Each number is 500 + 25 x the weight over its row's rms, rounded and kept within 0 to 999. Layers, rows and columns count from 0. Numbers have three digits each. The size before them is the row's rms in percent of the matrix's.

# layer 9 MLP up, 2048x512, rms 0.0773, rows 1615-1640, columns 128-255
099:479505510496431449519498515517484485534526507545474494521508514499513498515529465486516457489505519481534504446501486505518478433597494495562494484571522521490563483507443472475529521482491494509476506531476499479482453533493516529475503516570478460515483475479522525510525511508516498537556508492538492483499505466530481476508504510508510498473546502517504489477491471472506487514506
107:488462485523519487500513472472512518537517504483538476512499464503486490508482518502426514481492511507509495492551500488479505505545464559468530509545471514461483494514564527514506516564514473512522528473526485462476504513514499514484497473475461436456507481519498499475504524483469535481474494510483463540515444495468505491517486500530508526457475505506511522509490448503489501477518
118:540538489513527490475486534536509540528524485520527512546475509525508484556555502496476528480482520494491473498529533540526486496482516497561523494483540486473528497519500501475538496537501526463516511471485509522490485459523540487474492525566452474486489489514498482438447502495549504493528494485464473523519541514518478501524447493490471518514492495496475492525482523516543466483464
092:504493491495494480484466492485532453492498514485491493518501511495461505495501457489479455452503494478471471490487459532538548520518488472513498471524493472494486501491520547514477529492494509488480513485477524506481515506495516531445469477497539509490496522455460479459473458499536526506511484470479468498460497476469519485534503502554480467502511469505483470472502475506513538504484
098:520479500522498511484569509511481512489526512482512505492470503459488485498497536487498508499511533502488518461518472520499530508411511555527515496503503446532510479466513521479500516473550475522548487490480508518487491472468517489494411467492523475495518505478514502554462518503464503495486473501477505516496511511511528485498502447522524535520524508497494501505513487501535489477528
102:509501528494515472504485511471513512532499507531535513541500436482464550481477463490463457477499522493494517553513523529506493548484515503523484522515512511486478471504465477507504495525515489453511472489500499433543488470523462522497518545509534481504540540474502503446526497469516545520466472492500449508447470490498501476532440551524525530486483466526487512517427493475519505449510
112:451490540482489497517502517481524482488549461490494486519534495507540507518481529505497497496505445491491518497502533531466473499496495511487484499482484507488517491521475513479449488479485471508540505491507549533487493488541504537531509509510509520462450490498534504489513521437499461501494473478498567478510521471523503453526520501489485521546492504490583527493492548504493527516518
100:483488467485543493542458533470516498477486502483457521488471544468463449513503523487483553501529509550491484492508464526489515515496504523507499484494516513514490530530527513499516473547505483500518510535485505508511565497481472471448518519457513518451514458541486444505506526498517497492489494517512481490510496478526521477513500505477524510495499478542494532478480463459495547527509
103:527484526487451486501521468501452522484484500471504539523469524521494547451529470509511462508506496512513487530522510475429508477508547498529466494506500506472453517487511516496463514524491484501461520508521539460476457510506535517512524511545525503526498498514472525500488485485497458513491522457452487493539520515451476533502513514501449540463506513507501562482500495491526492519462
107:481498481505519508471495518487482529480537499457466518494488482503483535529479514457519470494516475487528504571535491522447524499493480512523478454475526474456483499499528524487467520508505495506510467507499504491466544491474527514502505494450479539475530538538509540505531507540530506498493459465472523473502487528521521497513520535532511465516488465520481481520521530504524483487468
106:548490555499482491489510463530459423514455491470500531461555469515535463473506509513537497504487500479524471456523488522490492476495498571489475518506527486510499488518452461516500484480501512521502522506546495489510530506520515451429513510506465490506466509501503503491534514515502514502539504519519491483485552542505476450507494484520496504492513488520479517506502523490514525481475
089:484470498474490523489504509467509482511498520501517478523497476530484481496503487457450526510500509486471517471505502510497477480476470522490511503495492516473550471474504513502460470516487478509501465481494497456501493502508553503514511497472515492473466444467522493504461521502498513492501505455475445504511501541539463492470483484469465525497486511542504500486499445457506518504473
102:491524489459493512513469506509506499473447509469484475526498512515493562501531526569476509540507503509489550509472544582484453466471538537512472493494551452514464501514509502494530455502489456510487518482539488507512501516559489509506474509530472551502488520540521503500498500522514463499515499493436476523475505515521481510559489477500489543480497502507519463497536510462525515523536
094:527529512475546490510461483481515516549521482451529507501497503534480484508527517521514514525542488504458497489483521511507514523531504541494507519518493514527518497490499515530516498494532491516538447499524533548513517497523476512498504482447501502529539480495471519489511474459517539487461491465510472471499459482484503502540493511486544481520457491477479521484515484485495524503489
115:525546517532475507501490473465490520532506487493520534532489454482494536471450514476530520480530516492504529524516507457494468477522499523482483465467485488491490536509449516533510475512551468524555490510543505501506512505447464495563467520519463507563524528486535493497485513467497511475506483462510520456459509530462511488469473491498516517527479505469534479487495532498521502427543
096:509504512514502515528469480501490487517497515508555484475505501480510530497497465473513496484521462509440496506481491459457460532512502498561513532522543493485496482459490491521482507512498415502496508509540483551490513478479488483530485499472465489491497517518497495528496494497498509477496477492442504441501480468479507529496439469497502573488492523479447456500457490460508477502471
103:481513457501532518503489509481490500499520517492517508507500525544481498510520493485496446508509517513514526537486494519527536471452512496547479528513510509511503502469516506502504443492473525475494493501515471524504535513511472453463490495505476507513548476518476535468559516494515499467519504506539479468484471505505509508517496517496524518508486493510567498495465472511485514526447
105:508530524548474528486544499497529485498504548534496495538469487488504524517510525552542504503489538505528497475509504511474506506503532524495540522552495501512480495488523515545489509462533551511541485494498513515537506492479484538498502521495455467484474547492536538486464494496516505490495499496513527495460494534513503478496471492507490489507517541475517498528496433503489548531538
094:467477541469526486492548514460496505524498516517510498512461477482536479479490460515517480541479492460499548495514497519491499465489486484493478490461503497469514472553479472527537515515504501512502497440485488498517503520532463471469490483520450487500534503532514485532514481526445525467466518446527498493503490468501450524534465537452479449504535476473536531550502495484505512552549
098:541483447466521458499500470466495483490493453498556527528547498490490517546458514495479576468459544498503492488449522499495504456501510515481496469487515525494469454517474499505506486461524496537501483497510486526479531500563481505493516468519528496552533482563508456472502484484509479525497511479490515534500511492473470485485516491481508515491534506490483521489501473514482490532505
097:494522479489456483495489487470508538455447508467521485516548517508500454475526495476458467557499495485484465496489512471478484495487496521463460473534523552488506512503475508512497539503469501495482490517519566492483491505527479504496507461536506540482487483507540517500495488491480506494522456503509495463502540481507513491506540489512485501498493496465515483503502514499507465512500
094:529493495487484528494476490510472448493476475498488497494480485497494452495497492534515501507501467473472527496487466501506460593443501506487539506490486490491545500472501508523510480513446506527489489523481494511488543484570465495519481502510476500483526539540498553511476491461458487518482526522449488511467472520506460527529516509523490488516549445485535491525509489499505522512534
104:469528517465443537524547489512481492438477495499507485524505480469515527566526504470494523440527520514510507545478519446505472487484519510483486477494522487533542477512529490507513429541517493517472494548499514483554523501515501497528473507512500504436490509508484531489484499490487468522496482542462525519516515493467536503504455493467469499495500535511539516495500496531475485534471
097:486513535492459517466521470485485497520519481480517507499512508487501518508540497452516452474503520517491474489538499551555531459483519452489482500460485534476495464493508510529514489429490473518507518490455516494507520501472469510508548491551528510516483535493519476489480583470517488470471489509479494495468469465520463484501517531477480487543473488514483489509501518482489487514452
092:508529435472509554530539455469491522522505522469516488513486523531472488476516492441463531481494470537521488476528483468494504493517502513490525507486519519504518514486506534498516532479453484545508528493547508453484462537498495481482508495496483485490495515495499493489514495493521480501462525445513503498444503487459496506526462534463492490527518521548528470534479477516528514474517
100:465450488488486517473491492461470485449470478503479460498479503499513512480493481542489501487482523517522504473489466538518495525508516484482492479514508520544484489481512503474507488503534514504507512476495478444490502475492521500482498489506492509517531478485440526456514516509562511506511520452486451499475490491512469463508501479470494508502491487500509531512465513479486509499531
# layer 9 MLP down (transposed), 2048x512, rms 0.0821, rows 1615-1639, columns 128-255
096:485451482538495496531541479509509502490544465502498485505486498463489537504487515490509453518523542492507516533487502495522514511518522495524518477496503573502463507469515507515447506452472457513499492467465536469471472549470491498475483486525455484516530466508504490508468488551500453523510506525476497463477494507477471438485477527531479507472518509538492495485474482514504524495500
096:475508521533501444506479506488472491484498487459490505452514519538496502497495517543496459566476488461486518518485480518510456508531514482502532493479509529534477473464499471500557461502515488497499527503491499549522469470489542532474536531491527460483487498478522523492498499508507490487503471479473487501494523490513560463548507507508510536473521476570487498473498469512533507519495
111:515490494534548508506514480431490502502529497551498487515511502484516509511549479498507505503514497489457494459508466493519480465521478487487504503513535454472499485486512504481566487483559488498538485540488512493503467546494464505495459449518474507458494498490487461456452508503509491508491481517515519518540519512477510484424475504464485536473513508500511521508491508496473535523478
096:506538512489513487524481539536512528527480551514514492494492505495518491552533528522493511537482528517488497523569528528470516529502531489490513553506486530523487518501479534487513460520462503536467528531529516515522497496503475432517485490550535505504495484464514513517512518490509490509506518543505599489528521551519555503525493559483488486500490502486517496486526508538477522444502
093:475525491489488511469480479525542485491434477526470492522549428512520489521524467480480498506470495492533464558496484456491456498507494530469478494496497548486490559497469478536535518488448528488496542486536515483492504523468475489478545528481496533538537508482471500465494465506482463463519534481514511503493481495483507515471528506498437454519523514529518546522464519467493499509457
104:497486507491477484494547489491482544530504460446491526443491485486507470493549446541495512435485475486470494509538487507528461529487494539518515472516495501533489490484514512515457488529534536518521536446520543499540475478516476486497518514466460534530510508506492454500489518491537502493498520508505496481483513513522467480495500478512479503456533483470483488533550488502467518561518
097:480533492506480488526456528510493504497518495529446471503506491528450465523490496522496484506497500484491441468474515524447525494522499483444505492482497493533471509473445517483444483524470501530502478517494496455513505512518483496481471491473457507530507505474455529518539546483479497501500465489498500463472499530493490463468481464481483463505513514504504538526460534495520495494474
101:487483513512498466497494487454518436525476471550485482487502485484490477501513518511528506501536506494491504540509580496516493479494525503480531469519542504462532472476558493504500498504468526462488500493479491517539487505531505495507485489486506509526532484511446510467453543482513485519473491514468510516519518478483510489518495523488507529500491482498482471526506497454495464506468
098:517495473495503485501507525503518499529509555555480471502508512530489496534496514465531509526516475483466504498500487492539506479505475529543505480487488534478571489515481548508526521486501539503506494504510487491518542481487544488522492496447514474478520463499521520527509464553503487478489517542517498535519478506540517511502499481522474454525538508462525470522507518566496493463525
102:498525474527474485524509512495513529534519510526494490498476488522497466498499501488505496507527486499488490457516464467508500483492523464479449489432473541479480504491478490486463499503459498485563554558479500472533521505502484480462479500502491490502531517438507491520505494493464561468505491500526484496486501506467506456492516527498468487469545504534486481480508487535502510508508
106:508500502534515527513531483500494539521507565508457541489487464504490503554467478493500464535510494511494541444500504478502514495493521480484535497504494551491519488476508547445485527463460532507476475487536488534499534494514505521482513499493460487531524519483508513543481522570514487504493513490510464475477517534540509512510497485496507528507464499468498457482473530492557441449498
091:475501542485542478478512501455536525540489565499494499506513504442472529514499531516524480493543518461519501498507521496541436496504524450540516468517546476563503493506497436515486504493502492463504495503478519477519486498469525475502512534487466490496520510499531460485539495500467505462466486512535522487460510492518512481486539512540520487522512493521516474517522485504509456505489
098:446503488497487466499478563484493525515531492465535474463465464503505547484492516494487456488440509529494418520491502479469504508477469469497508499508468493495489437480481455493515489516477488527492478478515509466519537491489479454530484484507509493472499494538509498512558542499525462493537470462460463501464532481513489489448482492501528511515498509489530508450448501505498485499522
105:496468531508488533486507485510516534468496574521485489488514492489495545521502507491512507562501492529486474481453505517501485528483542441494505459528507490525518512503513515462475537473484508543516547522488524482488513524485528520508503521520500547517501486498496477483503534494474523530507501536520494474468514573477520521491492533475453539478541518499463456518503486509463495500468
113:506481505493482492476495526488494482482540500500469545514440516511474485473473482456501471510485510489479510495498504499506481457467514528481499522466511511509515508475526513520485466487530455494483489491508498517482442487504493519507491532485482479540482500510507514476487464492522498472483452434480517524469506555520479519485504507541539510520490502502565499518488459506504505438506
102:528561557496536539504487549547498513508537504494500493467467498531475494489561537490519473435480474516490532504490502491547510537550499467518485493486476547524493513489500517483512552484508499492490473556530510527516524464482515491515527500556475467501531524538487551540512506486488507487489504506489517487561488461474464520490541503487492529493521484489480475468471516484547512514488
098:505491496520459500500538492489502480495493508501423507459532468490499499505521546496503526512496491516477450503496479490519490513498455489462474459463533438517504505528486511495466508523485469509501519487421508524495452476508540498517515492561543512497534497484495514500509470475481524489471504461499495520479474533479448513535518469485428505497530476530491488473520478442522492435482
106:475523485504544480527482492510499497476495502495446534420472508550512513564589548485505504537508488508497496478509480478477503458487493531527552520490518481501534504431525518526487481497489499480479460481495496508491538477448493494497496542439548495516496518539532480553485528489474490491495470518529516512535518500466506468489501576514525493480522471532481494512480501562567513525479
092:559509499522483508542503561508517495464512484494487504491487490526495497532528490537496471556479498494490519503501538480514481463524461529515498468520555450469558483524533506552479509490459473527518541490514503484429489500532471527527485496519514558477507477557502473479522429475505469525482512516503510507505479512504493514539557470468514507453519517499476499469495456471499501530489
094:476537547556482492529454483556459543505510487481528494513526474513519504458500499505509509476506477469495472541483448481471482525511502491523508483453460484514494568503504500501491497537468498478471509517525504496456477527427531516497482461456552524450483523452463498492509487511510502484467547534529499439510483550489480502514459481468496463537488487510463506490516507470510507504473
099:478518490528495529481518495484519470525528552531504509538537490508506530527495552488506528459504495494487455501498517515530481516504524519433500513448471494533530481495505521491481462464534494521488556503519454474545529485508498511514485517489495499526548517460490462536550515534497496498484516494462509499469499490490511510474561511484501485524544527528502514486508454458492510511510
100:452519473519540512552533454460475484508517509522508531517476459514525498522502510480500467547495513510452496495553521455513605449513479497550523503481499481514482499518502478535467497507505497518491558526471463500493513524496515511467503498492495495491513481500497477486487511511511507484504538514568505493430496494547490521490497541484519547487475539524494517474504522507494521513538
103:491523501521486467485521439480502527555459492484534491472492472499519494486481484514495470528494511466473481496491477516499486486486495555515478539546523507486517457504492517504506535489456535462497524484531546497499457482492457480545444499469485490470471493493475532475565503513491483504457526499523510453474543509530522491559546504445528495475523501490506516508509476468487528510541
095:491492503506535464575480498482492527468528506446508483526489512537523479526490519528489483488503490562552508491497514521467488476546481525506522477500521480503493531486478505515478485549532526518515521509491485486527487526485514503441473513477446498494502533493487529518488483454487482485485516457505512495503523508488512503499475488443522501503499510544506497517497478496512488495519
096:429496545525454473548499512486494511503510516507498526480515489475501467518464483532508531483511518485489524522482529466501515519484462501490493547507501521484495486518519484510462428539509510417473466518463512503466512491526503474504481524497531525513507490529527528525461488429483501529480482497477459500539501504532498464477474455477478497487519489524462479475481507518494503488476